{"n_layer": 13, "activation": "squared_relu", "norm_eps": 1e-05, "rope_fraction": 0.5, "bias": "none", "init": "orth", "init_std_o": 0.0, "init_std_up": 0.0507, "lr": 0.0146, "warmup_steps": 0, "batch_tokens": 32768, "seq_len": 1536, "doc_mask": true, "dataset": "wikipedia_en"}
Each number is 200 + 30 x the weight over its row's rms, rounded and kept within 0 to 999. Layers, rows and columns count from 0. The size before them is the row's rms in percent of the matrix's.

# layer 3 MLP down (transposed), 512x128, rms 0.0772, rows 79-133, columns 0-63
094,212,179,242,162,223,178,196,190,177,244,167,135,145,172,228,220,227,204,141,180,164,170,201,229,177,193,198,182,171,181,221,210,216,163,177,188,196,176,171,171,153,213,230,202,218,211,213,252,185,134,179,203,224,173,202,222,220,208,201,246,203,188,236,205
093,212,243,143,243,171,167,178,242,147,204,220,188,181,255,198,221,174,187,224,210,173,206,178,239,125,216,199,174,195,268,197,159,224,165,266,211,190,283,193,121,185,202,206,173,224,202,169,186,184,230,192,201,204,169,226,165,253,206,212,190,163,179,229,225
098,246,284,199,285,162,211,169,187,178,205,223,176,198,158,241,253,132,184,184,192,273,182,202,213,209,183,187,239,217,189,108,188,232,167,237,197,188,200,201,165,230,249,154,246,162,232,204,181,211,193,201,192,236,216,142,194,235,257,229,202,147,193,194,211
098,205,178,208,175,225,200,211,175,205,176,210,221,172,166,218,169,165,244,198,225,231,225,206,200,249,222,202,205,166,197,234,180,253,194,144,187,171,232,208,175,176,206,227,157,206,181,276,181,244,203,197,190,216,225,188,245,242,224,219,171,246,211,164,252
096,213,215,223,230,211,143,206,173,197,146,178,172,180,171,211,212,215,266,240,168,168,189,228,172,262,225,187,188,198,203,256,221,238,229,202,188,149,247,194,270,195,212,149,243,215,193,190,177,281,183,177,177,248,192,181,166,163,246,199,227,177,233,208,176
102,206,201,228,166,160,195,206,202,199,145,207,200,167,171,196,149,149,237,212,196,203,207,155,202,196,255,202,218,213,165,205,257,189,184,205,210,204,227,208,202,163,208,215,226,125,243,193,168,239,253,222,185,236,225,229,159,230,213,238,226,212,177,241,188
108,218,194,186,265,207,178,207,175,190,183,211,194,220,181,224,214,190,193,253,232,172,249,196,167,218,178,210,174,194,197,152,209,205,221,201,218,137,194,216,237,183,218,218,149,253,206,192,201,174,175,166,166,230,213,202,160,221,196,251,157,211,265,161,178
101,184,235,240,177,221,212,220,201,196,213,209,222,207,209,200,195,209,264,118,218,226,212,242,176,196,201,205,243,221,237,204,178,208,182,217,242,180,171,161,178,208,155,201,184,194,165,220,199,167,157,141,240,183,234,231,168,222,127,157,228,191,201,218,184
099,183,210,206,228,243,212,194,222,146,230,178,154,170,198,176,218,165,230,173,243,187,214,145,254,177,188,203,229,205,235,177,195,170,210,162,210,222,198,172,138,183,190,225,195,163,184,207,186,234,216,172,235,235,249,180,253,174,198,214,201,245,222,188,200
097,159,171,228,194,249,236,231,201,205,202,214,170,194,174,209,227,195,193,199,191,167,243,207,214,194,207,148,197,159,153,194,223,182,196,220,214,233,179,225,283,189,216,131,141,244,200,203,189,192,186,175,229,162,209,210,164,191,250,186,172,176,184,180,181
096,208,183,195,191,233,202,171,205,182,224,175,215,222,198,215,233,180,172,155,156,205,205,185,225,217,136,200,170,173,171,205,166,210,186,203,135,246,180,189,176,208,176,174,153,185,241,136,193,202,204,165,185,227,184,270,194,184,193,236,230,226,173,211,245
094,180,180,181,198,205,185,177,159,219,134,180,260,269,208,215,208,234,206,181,193,205,208,174,229,273,159,196,225,200,211,235,227,218,171,243,249,184,168,204,151,180,199,152,202,216,218,196,228,167,182,210,237,186,199,159,184,236,193,160,207,214,172,211,159
115,202,177,238,193,239,230,175,191,192,214,201,220,222,167,206,229,233,183,172,233,204,211,232,157,192,241,168,215,212,208,175,209,166,191,230,228,162,210,203,183,256,233,231,181,185,178,168,213,197,169,160,287,195,193,203,132,173,169,157,193,217,242,265,221
091,187,178,271,197,207,159,238,198,255,190,211,215,206,121,183,171,242,174,183,214,203,180,209,169,163,176,205,234,247,212,249,221,179,194,207,174,157,222,235,189,210,232,172,178,177,230,182,155,201,164,177,172,194,226,208,173,148,172,201,163,209,226,231,162
101,226,158,184,249,242,237,183,195,155,181,223,208,153,208,183,181,221,179,184,199,197,184,220,193,245,199,257,186,129,224,206,180,215,225,160,178,159,233,185,224,210,207,143,220,237,241,161,201,206,237,139,256,174,158,210,184,158,211,195,250,192,225,202,179
104,234,226,166,195,241,196,179,168,225,223,175,132,203,246,134,252,176,147,192,212,178,186,198,194,191,266,128,239,151,230,155,207,197,191,200,176,222,204,176,168,187,190,149,166,187,214,160,190,200,176,162,183,244,177,174,183,259,173,191,242,167,218,200,192
096,182,225,255,228,196,232,183,201,177,206,214,219,202,191,188,181,147,192,225,183,190,177,202,205,203,207,219,266,141,249,176,163,173,239,134,182,205,147,196,207,210,209,198,231,184,203,244,214,185,247,195,152,192,211,172,196,259,203,208,219,201,147,190,238
104,147,217,201,248,225,204,160,239,194,161,212,212,179,141,193,172,206,190,133,201,231,166,227,200,134,241,173,191,212,282,266,206,206,191,204,206,193,143,200,255,249,200,227,208,140,216,177,189,159,170,164,245,226,147,209,253,214,203,153,248,181,144,166,190
107,152,221,197,237,208,172,211,194,209,189,186,205,194,175,227,234,205,212,190,218,206,184,283,168,210,257,232,242,194,121,219,188,248,191,226,223,181,187,200,181,233,158,227,183,196,192,232,202,217,205,172,208,190,179,244,221,206,165,149,240,206,245,152,178
094,164,171,215,247,156,179,195,246,226,183,217,191,181,231,172,205,133,170,216,182,171,153,186,199,211,191,180,243,249,215,263,176,206,182,181,231,227,130,193,184,183,194,215,187,244,221,177,167,187,190,154,196,203,223,205,238,193,259,180,220,214,191,196,227
095,236,203,170,149,182,159,189,207,196,164,209,198,151,167,206,201,212,213,166,149,245,199,204,189,182,246,204,225,267,158,192,233,292,199,174,187,199,275,194,227,167,196,202,180,221,241,260,250,204,191,212,200,224,170,234,212,200,182,217,194,199,169,207,145
107,183,200,213,205,247,181,202,258,248,241,199,238,170,189,211,248,224,214,220,172,219,180,215,215,168,218,242,151,210,208,156,175,216,220,208,203,204,159,210,259,206,247,176,245,193,197,226,211,168,186,237,227,258,165,214,156,209,211,138,171,193,173,168,180
092,199,160,191,162,246,218,190,193,219,236,232,145,141,213,231,210,207,124,164,183,92,240,203,220,232,208,226,218,194,190,230,202,246,272,160,164,177,221,203,217,189,202,261,229,230,208,198,188,225,165,211,248,202,172,269,185,192,191,201,205,195,201,173,225
104,170,195,200,199,215,198,172,140,195,220,233,230,261,188,170,182,203,194,207,217,184,149,159,223,227,221,223,238,142,217,194,217,227,192,206,210,227,199,181,222,203,156,244,188,195,225,266,264,247,231,195,200,165,206,217,175,188,153,219,225,243,163,165,187
098,172,172,215,222,190,131,185,205,185,160,207,175,177,234,166,161,204,185,150,183,208,209,225,230,219,230,235,226,193,233,170,238,202,233,134,213,216,202,195,121,236,189,210,201,245,157,244,176,245,223,202,208,213,215,202,162,154,177,236,170,194,221,131,211
101,199,209,229,215,241,206,216,172,173,205,161,202,167,217,216,194,234,222,202,213,182,241,157,224,132,184,195,185,226,151,156,175,170,203,158,179,149,184,210,187,231,238,168,149,223,216,143,194,246,249,112,215,201,177,163,226,170,253,215,185,209,224,132,241
103,205,211,159,218,181,200,223,171,156,214,194,199,151,257,181,179,159,185,222,230,205,237,228,215,187,200,188,203,199,243,271,206,204,152,276,218,219,171,219,242,198,133,158,210,205,206,184,211,246,173,193,195,207,248,165,220,198,208,197,260,158,173,197,220
102,255,180,113,221,206,209,226,248,190,190,175,213,220,222,217,176,213,196,200,152,230,181,146,194,203,164,229,195,216,156,164,206,183,176,245,208,240,206,227,149,189,199,206,195,191,216,213,198,205,209,194,218,174,197,180,196,199,188,139,267,210,165,191,135
106,150,261,246,275,174,190,168,219,156,209,172,147,190,227,157,239,183,271,192,215,258,196,175,220,208,202,213,166,227,199,208,165,203,187,233,204,211,174,232,223,161,225,265,181,195,192,225,187,158,175,242,176,254,170,216,175,205,166,189,166,217,210,238,187
098,193,221,169,163,167,225,198,211,199,114,212,207,211,185,236,184,191,228,225,180,180,177,253,177,196,190,195,221,236,215,177,214,193,230,167,148,198,250,201,210,249,176,181,184,221,251,201,170,214,257,203,191,230,240,214,155,236,245,207,206,159,195,259,150
107,205,196,213,218,214,211,183,154,212,203,250,214,181,170,211,221,161,196,246,162,261,211,189,179,204,157,200,173,171,193,192,158,212,195,225,146,145,235,181,224,228,159,172,186,161,192,185,186,192,181,184,220,245,177,173,181,231,197,187,189,196,116,239,198
109,146,183,178,209,198,197,159,201,244,222,217,166,201,190,190,182,178,230,172,156,186,167,229,167,119,199,173,210,226,164,164,217,249,227,154,195,195,238,215,212,135,223,186,207,191,198,174,202,197,221,198,202,188,249,256,217,244,209,205,246,215,240,186,223
104,208,182,176,269,219,223,238,137,175,192,189,177,202,229,173,135,235,226,199,169,150,203,216,190,185,213,244,175,187,238,166,254,179,182,197,172,157,215,165,188,255,230,152,243,194,155,194,177,217,171,136,197,236,239,226,212,182,184,225,217,240,193,214,200
103,233,171,248,182,207,202,211,217,205,195,241,193,201,213,181,183,160,149,206,195,193,260,206,185,143,129,189,152,229,169,217,233,155,221,178,199,188,211,172,174,211,232,220,218,193,191,198,219,164,254,201,244,236,190,190,169,163,181,211,163,231,136,211,172
100,173,208,178,217,237,223,209,230,197,195,263,203,189,192,202,184,215,232,220,208,148,213,162,177,262,173,203,207,234,206,220,186,228,194,182,243,204,151,166,225,193,197,164,170,209,209,172,218,198,200,229,180,232,189,222,202,211,172,243,264,193,190,199,150
106,195,200,155,257,195,177,204,192,164,191,248,276,242,215,190,193,215,241,173,180,235,195,208,193,245,204,205,210,199,174,243,210,201,221,218,213,223,206,189,198,176,211,249,191,213,140,204,159,217,219,167,196,254,232,194,139,211,268,220,170,150,168,203,196
094,166,148,260,199,203,168,179,249,195,167,247,209,150,187,223,147,172,170,236,141,221,231,183,151,195,160,184,190,196,200,249,206,195,206,176,192,243,219,217,140,184,147,181,242,216,190,231,170,210,179,192,184,199,226,233,202,209,188,154,207,173,161,267,145
097,185,230,212,207,225,178,134,202,153,214,228,248,135,182,154,251,167,198,207,200,193,213,207,251,194,243,230,188,198,207,262,199,218,210,220,234,181,209,155,178,192,170,221,186,183,231,216,218,225,146,202,214,142,173,226,194,212,162,209,161,218,195,240,195
101,191,216,161,201,202,211,146,247,256,193,230,212,182,226,229,205,207,171,187,225,197,178,231,176,150,204,157,163,232,179,178,219,139,210,242,264,174,204,218,202,195,240,178,203,150,197,168,193,187,214,147,207,163,224,224,176,217,184,194,213,235,209,190,178
102,199,256,214,221,256,178,158,179,196,250,175,206,209,160,216,178,206,180,207,229,195,178,204,185,202,200,198,203,218,194,135,160,212,186,195,225,185,232,115,225,202,239,130,175,207,233,188,196,236,259,128,174,193,163,206,159,197,211,185,189,184,271,174,180
102,242,188,196,178,201,201,207,165,206,239,210,207,233,190,190,220,153,138,170,193,251,181,216,205,162,235,224,196,162,207,175,167,257,243,210,210,293,221,212,188,232,207,182,203,220,223,241,231,231,182,218,166,185,166,219,225,193,199,206,203,145,174,195,195
102,162,185,252,218,228,151,162,246,205,203,157,172,223,208,251,150,181,183,203,186,167,225,203,213,226,220,194,160,255,149,224,146,235,165,246,189,194,267,159,184,177,151,219,211,169,209,173,194,218,158,224,205,179,189,120,208,208,206,142,225,204,153,276,182
097,255,207,161,263,167,243,198,237,243,264,155,211,224,241,176,206,190,216,203,164,213,175,207,204,151,183,214,168,235,165,225,248,202,217,218,227,206,188,167,194,144,230,206,167,221,178,185,167,206,233,249,234,200,219,168,189,191,220,212,212,191,210,217,217
103,172,181,253,230,248,197,205,134,178,198,251,194,166,240,175,188,203,225,174,173,183,227,179,207,144,209,186,210,248,269,179,205,239,169,215,199,159,195,214,203,192,216,232,190,207,194,187,184,232,205,211,171,225,133,200,196,148,190,225,217,222,234,184,179
087,187,215,117,212,249,227,175,137,172,174,188,161,203,242,235,234,185,164,157,147,151,216,196,190,233,134,231,185,200,187,232,200,201,217,198,208,173,189,250,177,246,184,201,193,169,216,225,201,191,152,212,187,217,209,230,213,213,203,175,207,216,237,210,169
099,195,177,208,141,251,197,187,203,186,212,207,187,176,209,169,182,175,217,249,192,241,160,212,203,180,169,271,183,246,246,219,220,218,172,144,170,206,160,200,184,222,150,217,213,199,256,211,241,218,234,164,212,240,189,156,190,176,193,208,217,191,220,227,262
106,218,174,216,224,231,219,179,216,199,204,166,172,187,195,205,198,190,196,231,178,149,199,192,150,172,181,232,243,233,191,201,190,173,174,186,187,183,185,223,149,197,217,209,128,170,203,214,221,174,219,176,192,203,171,212,206,269,241,191,248,218,163,259,196
101,176,202,191,154,212,175,228,221,202,199,217,234,264,251,190,185,199,218,227,182,183,262,193,193,199,197,247,200,200,198,123,174,199,241,173,174,163,202,198,180,163,249,154,146,168,166,193,229,165,203,206,219,210,192,140,196,234,224,164,181,184,254,211,153
094,215,183,195,186,223,145,241,240,180,132,212,175,188,208,180,219,215,182,195,219,259,179,200,177,263,179,187,232,226,184,201,239,154,207,207,224,190,214,216,199,240,210,157,201,176,207,208,176,175,175,191,165,222,194,190,166,196,282,121,201,175,226,244,199
101,244,179,214,212,233,183,182,199,190,184,221,215,217,235,159,202,272,200,215,199,268,138,236,231,219,202,212,165,213,171,195,207,227,176,189,226,152,161,165,166,265,206,232,171,192,247,249,254,169,219,187,208,188,188,124,238,216,164,151,148,185,231,241,210
101,168,219,217,222,212,177,199,170,158,226,184,211,164,191,226,223,227,225,216,234,167,190,221,194,174,165,165,206,195,224,195,194,221,229,210,235,190,254,187,249,257,132,181,154,201,226,226,171,192,216,197,173,193,197,194,171,190,190,243,221,192,186,225,217
097,208,181,209,225,222,210,199,193,169,142,218,175,159,162,178,224,149,186,204,210,183,238,145,210,236,253,193,225,202,177,202,216,151,213,220,245,230,244,210,191,265,215,219,222,264,258,124,216,132,144,217,204,240,193,234,194,200,155,217,222,149,165,246,174
101,212,174,186,234,171,163,238,168,194,193,184,254,243,240,229,161,199,205,154,225,179,230,175,172,257,164,220,208,205,201,252,184,190,225,138,211,183,214,224,186,193,222,204,233,208,223,206,164,225,234,113,188,214,204,204,258,226,176,228,190,182,274,232,187
095,228,174,218,246,233,204,164,139,232,162,282,142,138,180,150,205,191,219,195,161,229,210,163,185,179,187,189,211,221,161,213,269,210,197,224,243,197,200,211,226,220,203,236,190,232,216,191,185,161,185,219,157,218,206,212,151,155,191,138,225,187,170,195,161
095,207,175,266,252,213,165,190,190,210,128,229,252,209,232,136,190,229,245,226,187,174,195,185,166,166,149,209,246,250,200,206,233,223,234,217,229,199,136,207,193,200,188,146,189,236,219,205,202,176,227,205,199,194,204,210,189,240,206,218,200,208,276,191,209
# layer 3 MLP up, 512x128, rms 0.229, rows 80-133, columns 0-63
093,218,233,249,160,208,201,177,249,230,190,152,237,243,212,237,237,120,181,160,158,263,179,162,187,158,189,228,184,208,167,178,198,183,171,171,226,240,222,259,187,188,178,250,225,179,153,175,210,211,199,166,186,174,279,203,243,174,217,259,207,205,180,151,187
100,167,118,177,206,225,203,216,199,166,174,242,271,217,184,190,197,229,224,201,188,200,209,225,132,182,190,195,175,167,218,207,229,205,138,229,251,203,190,210,197,249,247,200,178,180,196,209,218,213,282,256,163,158,210,175,158,228,228,165,189,207,217,221,204
104,190,206,198,194,207,225,121,214,254,245,202,218,200,161,239,197,228,180,256,214,210,158,198,209,216,227,183,150,154,205,240,229,183,220,218,241,178,204,239,222,192,201,178,206,250,161,233,237,156,183,214,122,186,217,237,211,189,218,224,176,204,191,181,219
095,229,244,205,197,213,282,237,244,206,163,216,215,171,196,194,206,216,203,176,183,199,195,159,204,210,204,231,193,250,170,208,184,162,207,114,220,283,225,233,190,189,214,187,187,183,185,182,178,223,209,171,170,218,190,208,200,148,254,170,221,188,223,226,151
103,219,212,124,189,200,244,155,222,231,275,156,222,159,193,233,258,228,226,179,183,188,199,251,154,217,174,206,214,198,192,152,138,229,163,193,221,203,185,163,165,193,213,201,226,196,183,223,243,205,195,187,229,228,166,157,202,189,227,158,206,258,241,237,240
100,142,179,215,175,211,200,228,209,205,172,182,168,191,193,178,195,158,178,131,252,227,167,224,203,194,185,189,187,143,178,198,239,178,202,146,158,179,158,232,236,218,193,206,209,182,203,177,218,200,233,273,221,205,216,205,195,181,186,182,173,177,262,189,229
102,163,169,151,212,176,197,146,228,229,221,214,153,227,222,229,217,226,186,238,232,205,144,193,203,210,244,214,235,201,217,169,172,198,196,197,198,276,212,204,289,194,222,197,181,209,197,180,194,198,223,229,200,184,149,199,211,230,223,241,161,216,203,207,210
101,161,219,236,248,208,225,193,179,202,233,202,210,163,212,252,208,206,167,209,185,153,169,227,193,222,237,163,175,188,223,230,188,183,220,216,218,229,176,196,160,170,202,133,254,121,211,187,191,261,208,239,170,172,181,167,247,178,171,183,195,135,182,226,217
095,236,244,155,153,170,228,193,210,204,192,192,246,231,216,170,154,210,238,175,234,223,144,250,175,148,167,211,123,236,197,209,230,178,240,244,167,205,197,168,203,232,199,191,222,216,164,221,214,229,198,217,165,187,178,156,205,182,199,208,129,196,165,163,232
101,185,201,214,228,183,201,144,168,236,220,253,187,208,178,189,223,172,176,162,180,210,222,145,207,219,180,179,215,214,186,204,169,226,230,232,155,175,187,215,255,196,227,234,182,190,155,210,128,255,221,192,187,203,219,178,179,190,161,164,224,233,232,207,148
090,251,146,283,214,264,184,202,191,215,185,149,196,180,233,248,245,181,219,151,198,178,243,175,185,232,238,163,183,236,202,154,191,202,176,212,220,141,174,202,174,200,149,190,223,153,226,213,159,170,192,194,220,178,232,202,222,219,232,198,189,235,148,157,158
116,206,139,166,213,198,208,213,205,198,261,251,192,172,207,153,238,219,199,232,220,229,160,250,134,252,227,162,228,210,193,169,217,148,222,218,228,180,220,232,189,186,233,195,196,205,218,251,214,149,149,159,217,176,212,199,139,157,196,184,211,200,169,238,171
092,219,276,168,207,215,216,192,245,215,271,151,200,192,199,194,245,178,232,197,201,220,91,170,218,240,129,136,209,146,232,196,210,209,190,217,176,177,173,147,204,218,170,189,228,207,179,197,176,216,202,239,141,185,195,201,223,190,208,218,236,187,225,209,264
098,244,212,153,194,167,187,265,208,216,190,200,245,214,196,184,228,170,230,243,205,217,197,233,203,209,199,220,233,212,193,171,240,203,199,204,206,192,216,186,174,207,193,210,218,201,175,163,235,232,139,186,198,155,175,214,164,216,153,186,227,139,192,248,235
105,229,187,189,213,184,214,153,169,213,209,247,233,141,160,229,178,214,204,183,213,179,174,182,206,204,166,208,172,166,201,162,227,212,176,179,212,249,246,235,156,248,169,177,212,188,218,194,192,198,196,228,254,173,167,179,193,203,245,177,238,191,228,228,237
097,192,161,182,205,172,164,216,225,258,171,155,156,163,166,192,225,196,190,225,215,186,271,176,222,187,209,147,192,156,162,178,222,215,208,196,174,168,237,229,199,155,208,214,206,219,179,260,180,168,142,219,190,216,126,200,206,237,192,237,210,234,190,183,222
100,215,222,212,202,166,215,263,204,207,129,248,166,188,154,216,192,203,187,207,205,253,191,189,238,201,220,163,222,208,202,179,164,256,208,154,192,184,208,210,177,222,179,238,209,192,206,203,151,142,253,238,175,190,211,219,206,155,127,207,206,175,221,177,221
101,191,166,207,250,197,253,187,212,228,218,199,237,201,232,228,189,176,185,154,199,227,227,156,246,275,209,210,230,166,159,199,204,209,204,148,162,243,193,197,179,205,176,175,196,159,171,223,225,199,239,225,206,213,188,164,178,192,221,178,215,186,151,216,224
095,223,215,199,136,258,229,163,195,197,193,151,200,164,201,221,213,179,167,208,164,219,261,241,152,193,217,211,155,198,219,164,239,212,154,199,165,178,226,245,269,177,198,145,249,200,236,217,197,195,233,223,192,149,273,208,217,208,169,207,189,188,204,174,212
088,220,212,201,221,155,237,190,170,201,225,245,208,176,162,205,174,194,225,188,245,167,186,172,229,221,165,213,220,214,158,187,178,213,161,182,238,202,163,174,226,199,167,180,189,217,166,159,158,245,183,186,159,250,204,181,221,216,206,209,207,213,243,191,253
104,178,194,125,225,229,212,224,225,225,213,236,212,181,220,164,150,246,212,157,169,203,162,243,227,181,234,243,240,185,209,259,221,204,229,169,184,213,147,219,188,203,164,186,239,198,289,186,247,216,203,231,227,194,240,221,219,168,188,193,195,193,224,190,188
089,233,229,98,210,166,204,237,250,188,221,154,189,197,182,259,201,176,239,231,217,211,169,232,207,198,202,200,238,167,194,223,195,230,181,177,237,190,201,167,197,206,202,215,203,186,175,230,150,186,141,215,149,245,158,227,161,228,205,183,184,185,162,195,179
103,204,223,237,185,176,209,186,242,221,197,205,209,222,154,176,161,228,229,206,216,242,215,153,190,179,188,164,217,218,201,211,238,157,168,226,211,204,159,214,191,199,184,240,226,228,192,187,137,159,175,183,184,207,180,244,253,220,170,240,186,210,231,310,165
096,184,160,260,191,188,178,215,230,207,212,222,203,246,190,247,226,156,240,166,222,216,186,149,236,261,159,209,187,223,149,182,163,250,215,180,197,194,148,209,149,240,170,216,206,186,196,209,176,175,185,207,182,170,228,189,220,217,213,244,205,209,256,224,175
100,212,180,229,161,156,194,204,203,230,223,190,238,181,216,256,162,207,270,183,192,253,208,153,260,198,198,237,267,198,200,205,218,222,255,145,238,240,194,163,199,186,197,195,184,188,171,165,187,256,213,229,194,189,184,231,194,173,190,211,177,166,144,206,176
103,184,173,214,201,165,210,153,205,270,213,246,189,179,175,240,185,172,207,213,153,173,221,198,240,152,238,206,221,221,196,208,143,238,206,256,227,237,195,199,205,183,212,210,178,242,127,144,192,167,183,257,183,182,225,182,175,220,198,206,181,226,234,156,231
109,160,181,200,186,216,213,209,228,247,241,217,243,195,136,172,230,214,210,141,241,227,196,247,198,164,215,186,194,211,211,216,199,175,158,230,220,220,207,202,226,169,160,216,209,240,212,215,223,239,170,207,231,162,208,173,173,201,234,180,209,204,179,213,235
103,255,243,187,191,236,222,189,183,222,213,181,192,165,264,215,184,178,221,233,175,254,207,190,164,203,174,155,189,181,244,184,229,200,187,217,172,248,191,195,187,174,211,176,223,225,202,219,167,214,273,164,202,209,298,179,190,161,247,180,225,206,232,154,150
102,194,214,218,227,205,221,212,167,196,216,193,211,147,172,168,183,166,214,182,177,230,226,182,214,207,208,206,197,199,196,250,213,249,248,197,134,227,219,167,183,152,192,225,199,205,179,199,175,158,220,214,131,238,185,240,193,220,209,150,222,219,199,175,196
102,211,225,178,199,162,177,138,232,209,138,208,220,212,206,186,156,251,212,192,161,287,158,177,216,243,168,248,195,184,173,202,174,221,184,191,150,223,238,225,202,168,207,191,232,166,219,188,197,174,201,182,182,235,164,214,222,199,236,140,183,226,184,149,208
102,176,180,219,237,182,270,227,253,226,209,196,204,261,165,203,209,168,253,232,267,197,167,246,178,168,191,213,177,237,177,190,214,200,180,238,174,214,188,145,150,178,155,155,203,181,186,172,191,211,201,273,176,159,256,193,208,190,143,172,208,189,202,194,181
104,198,137,235,205,191,188,202,206,235,244,170,234,239,239,249,257,232,203,192,164,156,190,163,151,240,213,208,201,208,222,161,245,229,221,207,232,193,211,160,197,230,227,221,173,214,161,202,213,254,195,212,248,195,270,176,170,211,165,231,159,198,188,156,209
105,163,178,242,183,215,228,275,213,238,187,220,188,235,238,193,217,287,173,200,260,151,239,185,223,197,185,206,208,197,207,210,262,234,163,164,170,186,164,232,168,201,215,248,177,198,144,221,178,202,235,228,237,159,246,211,133,214,203,190,203,186,134,183,215
095,204,181,233,209,247,167,207,188,188,189,218,188,220,227,161,191,173,202,167,188,177,213,250,187,275,175,271,227,174,221,195,214,225,210,215,168,164,205,189,245,162,155,170,201,241,235,237,222,249,159,215,194,144,199,131,234,174,216,232,200,232,234,157,119
107,206,158,203,211,230,212,230,158,157,207,197,169,121,191,240,210,198,233,240,202,202,175,228,228,232,138,240,246,200,230,173,238,194,244,193,129,217,179,249,167,191,170,181,254,235,206,217,176,179,178,236,201,254,199,135,192,178,179,167,239,217,163,187,206
103,228,119,199,193,183,192,171,216,187,172,167,218,158,140,233,161,235,192,184,237,180,200,233,214,205,207,268,226,172,235,189,184,178,121,201,169,184,232,193,176,210,118,225,196,238,246,222,215,202,159,161,181,217,219,217,200,231,194,226,200,251,180,222,199
102,227,169,196,160,168,238,165,146,200,196,259,189,206,144,181,236,217,202,211,230,205,219,185,272,186,153,132,238,153,183,259,211,155,191,205,171,141,248,252,166,212,194,193,206,259,210,240,184,225,197,220,223,169,194,201,215,235,207,252,172,155,192,215,163
108,252,164,176,224,125,193,239,196,163,157,223,193,157,250,227,220,205,187,198,197,184,196,188,203,205,197,240,239,204,210,210,223,220,204,162,171,217,202,241,177,221,226,191,234,159,184,202,213,130,237,185,245,192,223,153,207,212,189,214,194,151,160,215,163
103,225,245,197,209,211,171,215,179,187,209,205,182,220,132,214,217,182,170,233,214,221,183,186,189,228,167,112,192,219,211,153,198,211,235,191,208,179,205,165,213,211,184,237,250,163,248,236,206,223,205,189,136,202,224,209,184,209,196,203,210,167,208,159,179
105,175,192,266,157,225,187,184,165,215,181,228,200,172,222,219,207,204,220,173,232,217,213,188,139,175,212,209,181,191,219,221,236,170,253,183,165,143,175,164,147,222,163,214,212,179,236,188,211,216,179,216,206,196,256,229,223,271,192,189,235,151,200,163,228
101,235,174,212,202,159,244,192,161,223,170,205,177,147,231,195,183,165,221,131,207,206,263,187,248,235,244,242,147,211,204,243,204,163,204,230,176,152,204,204,204,215,255,218,223,216,232,168,214,233,182,160,267,228,226,180,209,184,186,225,213,200,204,153,135
097,222,184,160,148,164,196,197,229,154,172,174,227,127,257,233,273,207,212,200,238,257,207,159,237,205,176,203,210,187,183,148,199,145,205,266,151,175,191,252,179,188,168,189,218,217,189,186,167,173,213,143,138,214,208,214,186,238,186,213,227,178,115,213,211
098,162,226,184,240,157,261,199,166,148,175,183,223,252,180,228,213,175,209,189,254,209,189,185,176,270,181,198,207,184,147,224,171,273,190,219,236,198,158,168,191,219,237,218,195,175,146,178,182,192,225,237,178,185,216,215,208,218,231,220,241,155,157,208,258
090,176,142,195,233,202,202,241,229,242,179,226,260,225,210,162,161,193,234,164,211,192,129,210,197,200,171,223,212,218,240,170,219,206,200,174,212,176,205,186,202,195,192,171,195,159,207,243,220,222,229,198,192,173,177,231,216,250,233,212,174,146,211,182,244
096,216,161,224,163,185,185,240,213,245,223,240,191,218,223,213,120,193,259,189,229,172,189,188,226,244,196,197,212,197,195,207,228,209,211,222,204,261,222,183,209,222,193,193,207,208,159,218,233,201,152,209,204,165,210,172,190,217,197,214,178,215,179,150,158
093,184,219,190,196,244,225,213,220,214,174,193,204,186,203,164,234,215,214,220,250,176,224,157,193,206,161,196,133,202,171,201,204,228,176,207,173,245,224,217,212,183,165,200,192,187,141,220,161,237,222,225,218,159,160,157,194,209,184,211,207,161,215,248,212
104,234,191,162,245,127,233,189,203,227,251,192,206,210,266,180,203,174,210,199,194,204,196,211,232,203,168,251,224,192,151,225,249,169,201,200,211,233,179,211,180,201,177,159,260,169,219,201,173,211,166,169,215,177,235,186,244,240,121,257,272,146,198,167,128
099,245,254,176,238,186,246,222,207,206,227,193,223,199,230,239,162,143,195,183,199,217,147,207,188,190,188,162,199,240,214,155,221,230,234,166,207,191,198,190,239,171,173,185,167,219,212,154,197,189,200,193,234,175,197,236,278,130,178,201,166,187,193,215,177
100,228,203,200,199,175,170,178,175,238,197,192,253,209,210,241,223,216,149,201,216,256,206,172,212,182,199,204,209,228,186,160,265,215,240,209,245,161,194,207,196,164,213,167,217,168,209,177,189,261,174,208,177,223,188,170,193,188,209,164,228,197,193,221,229
097,179,184,211,217,216,225,199,140,226,167,164,204,173,221,243,201,222,241,182,203,134,137,189,179,184,205,225,230,191,275,243,174,206,194,195,165,191,246,221,184,188,224,215,277,210,170,218,215,200,181,257,240,212,199,190,181,193,205,188,191,216,191,253,270
092,185,209,140,216,198,219,134,192,191,201,176,260,180,217,240,214,158,227,195,205,200,199,220,203,264,172,209,204,186,190,197,205,179,233,199,245,194,125,189,212,247,191,180,226,161,200,219,195,219,204,245,176,182,176,283,202,196,249,218,138,268,199,219,246
102,219,222,225,252,170,240,236,161,187,249,244,262,186,195,191,150,245,147,221,194,211,227,169,211,268,177,174,219,155,280,229,207,208,169,173,184,154,196,207,213,188,193,189,201,170,192,161,172,179,219,176,234,180,249,210,207,189,188,185,223,171,234,212,186
085,186,112,181,246,257,174,164,207,212,188,160,276,182,193,180,264,210,205,139,188,124,199,135,221,208,207,225,180,192,192,182,169,228,164,206,201,251,172,156,227,201,234,202,226,148,222,201,165,204,237,214,185,234,202,198,246,215,209,194,188,204,209,151,208
091,213,204,186,164,210,206,189,232,165,244,243,232,175,175,217,219,220,193,222,208,166,187,244,227,220,125,135,188,221,215,228,203,157,235,186,185,162,134,223,225,200,208,183,219,227,266,217,187,175,224,197,191,209,172,237,207,216,156,203,192,179,211,162,257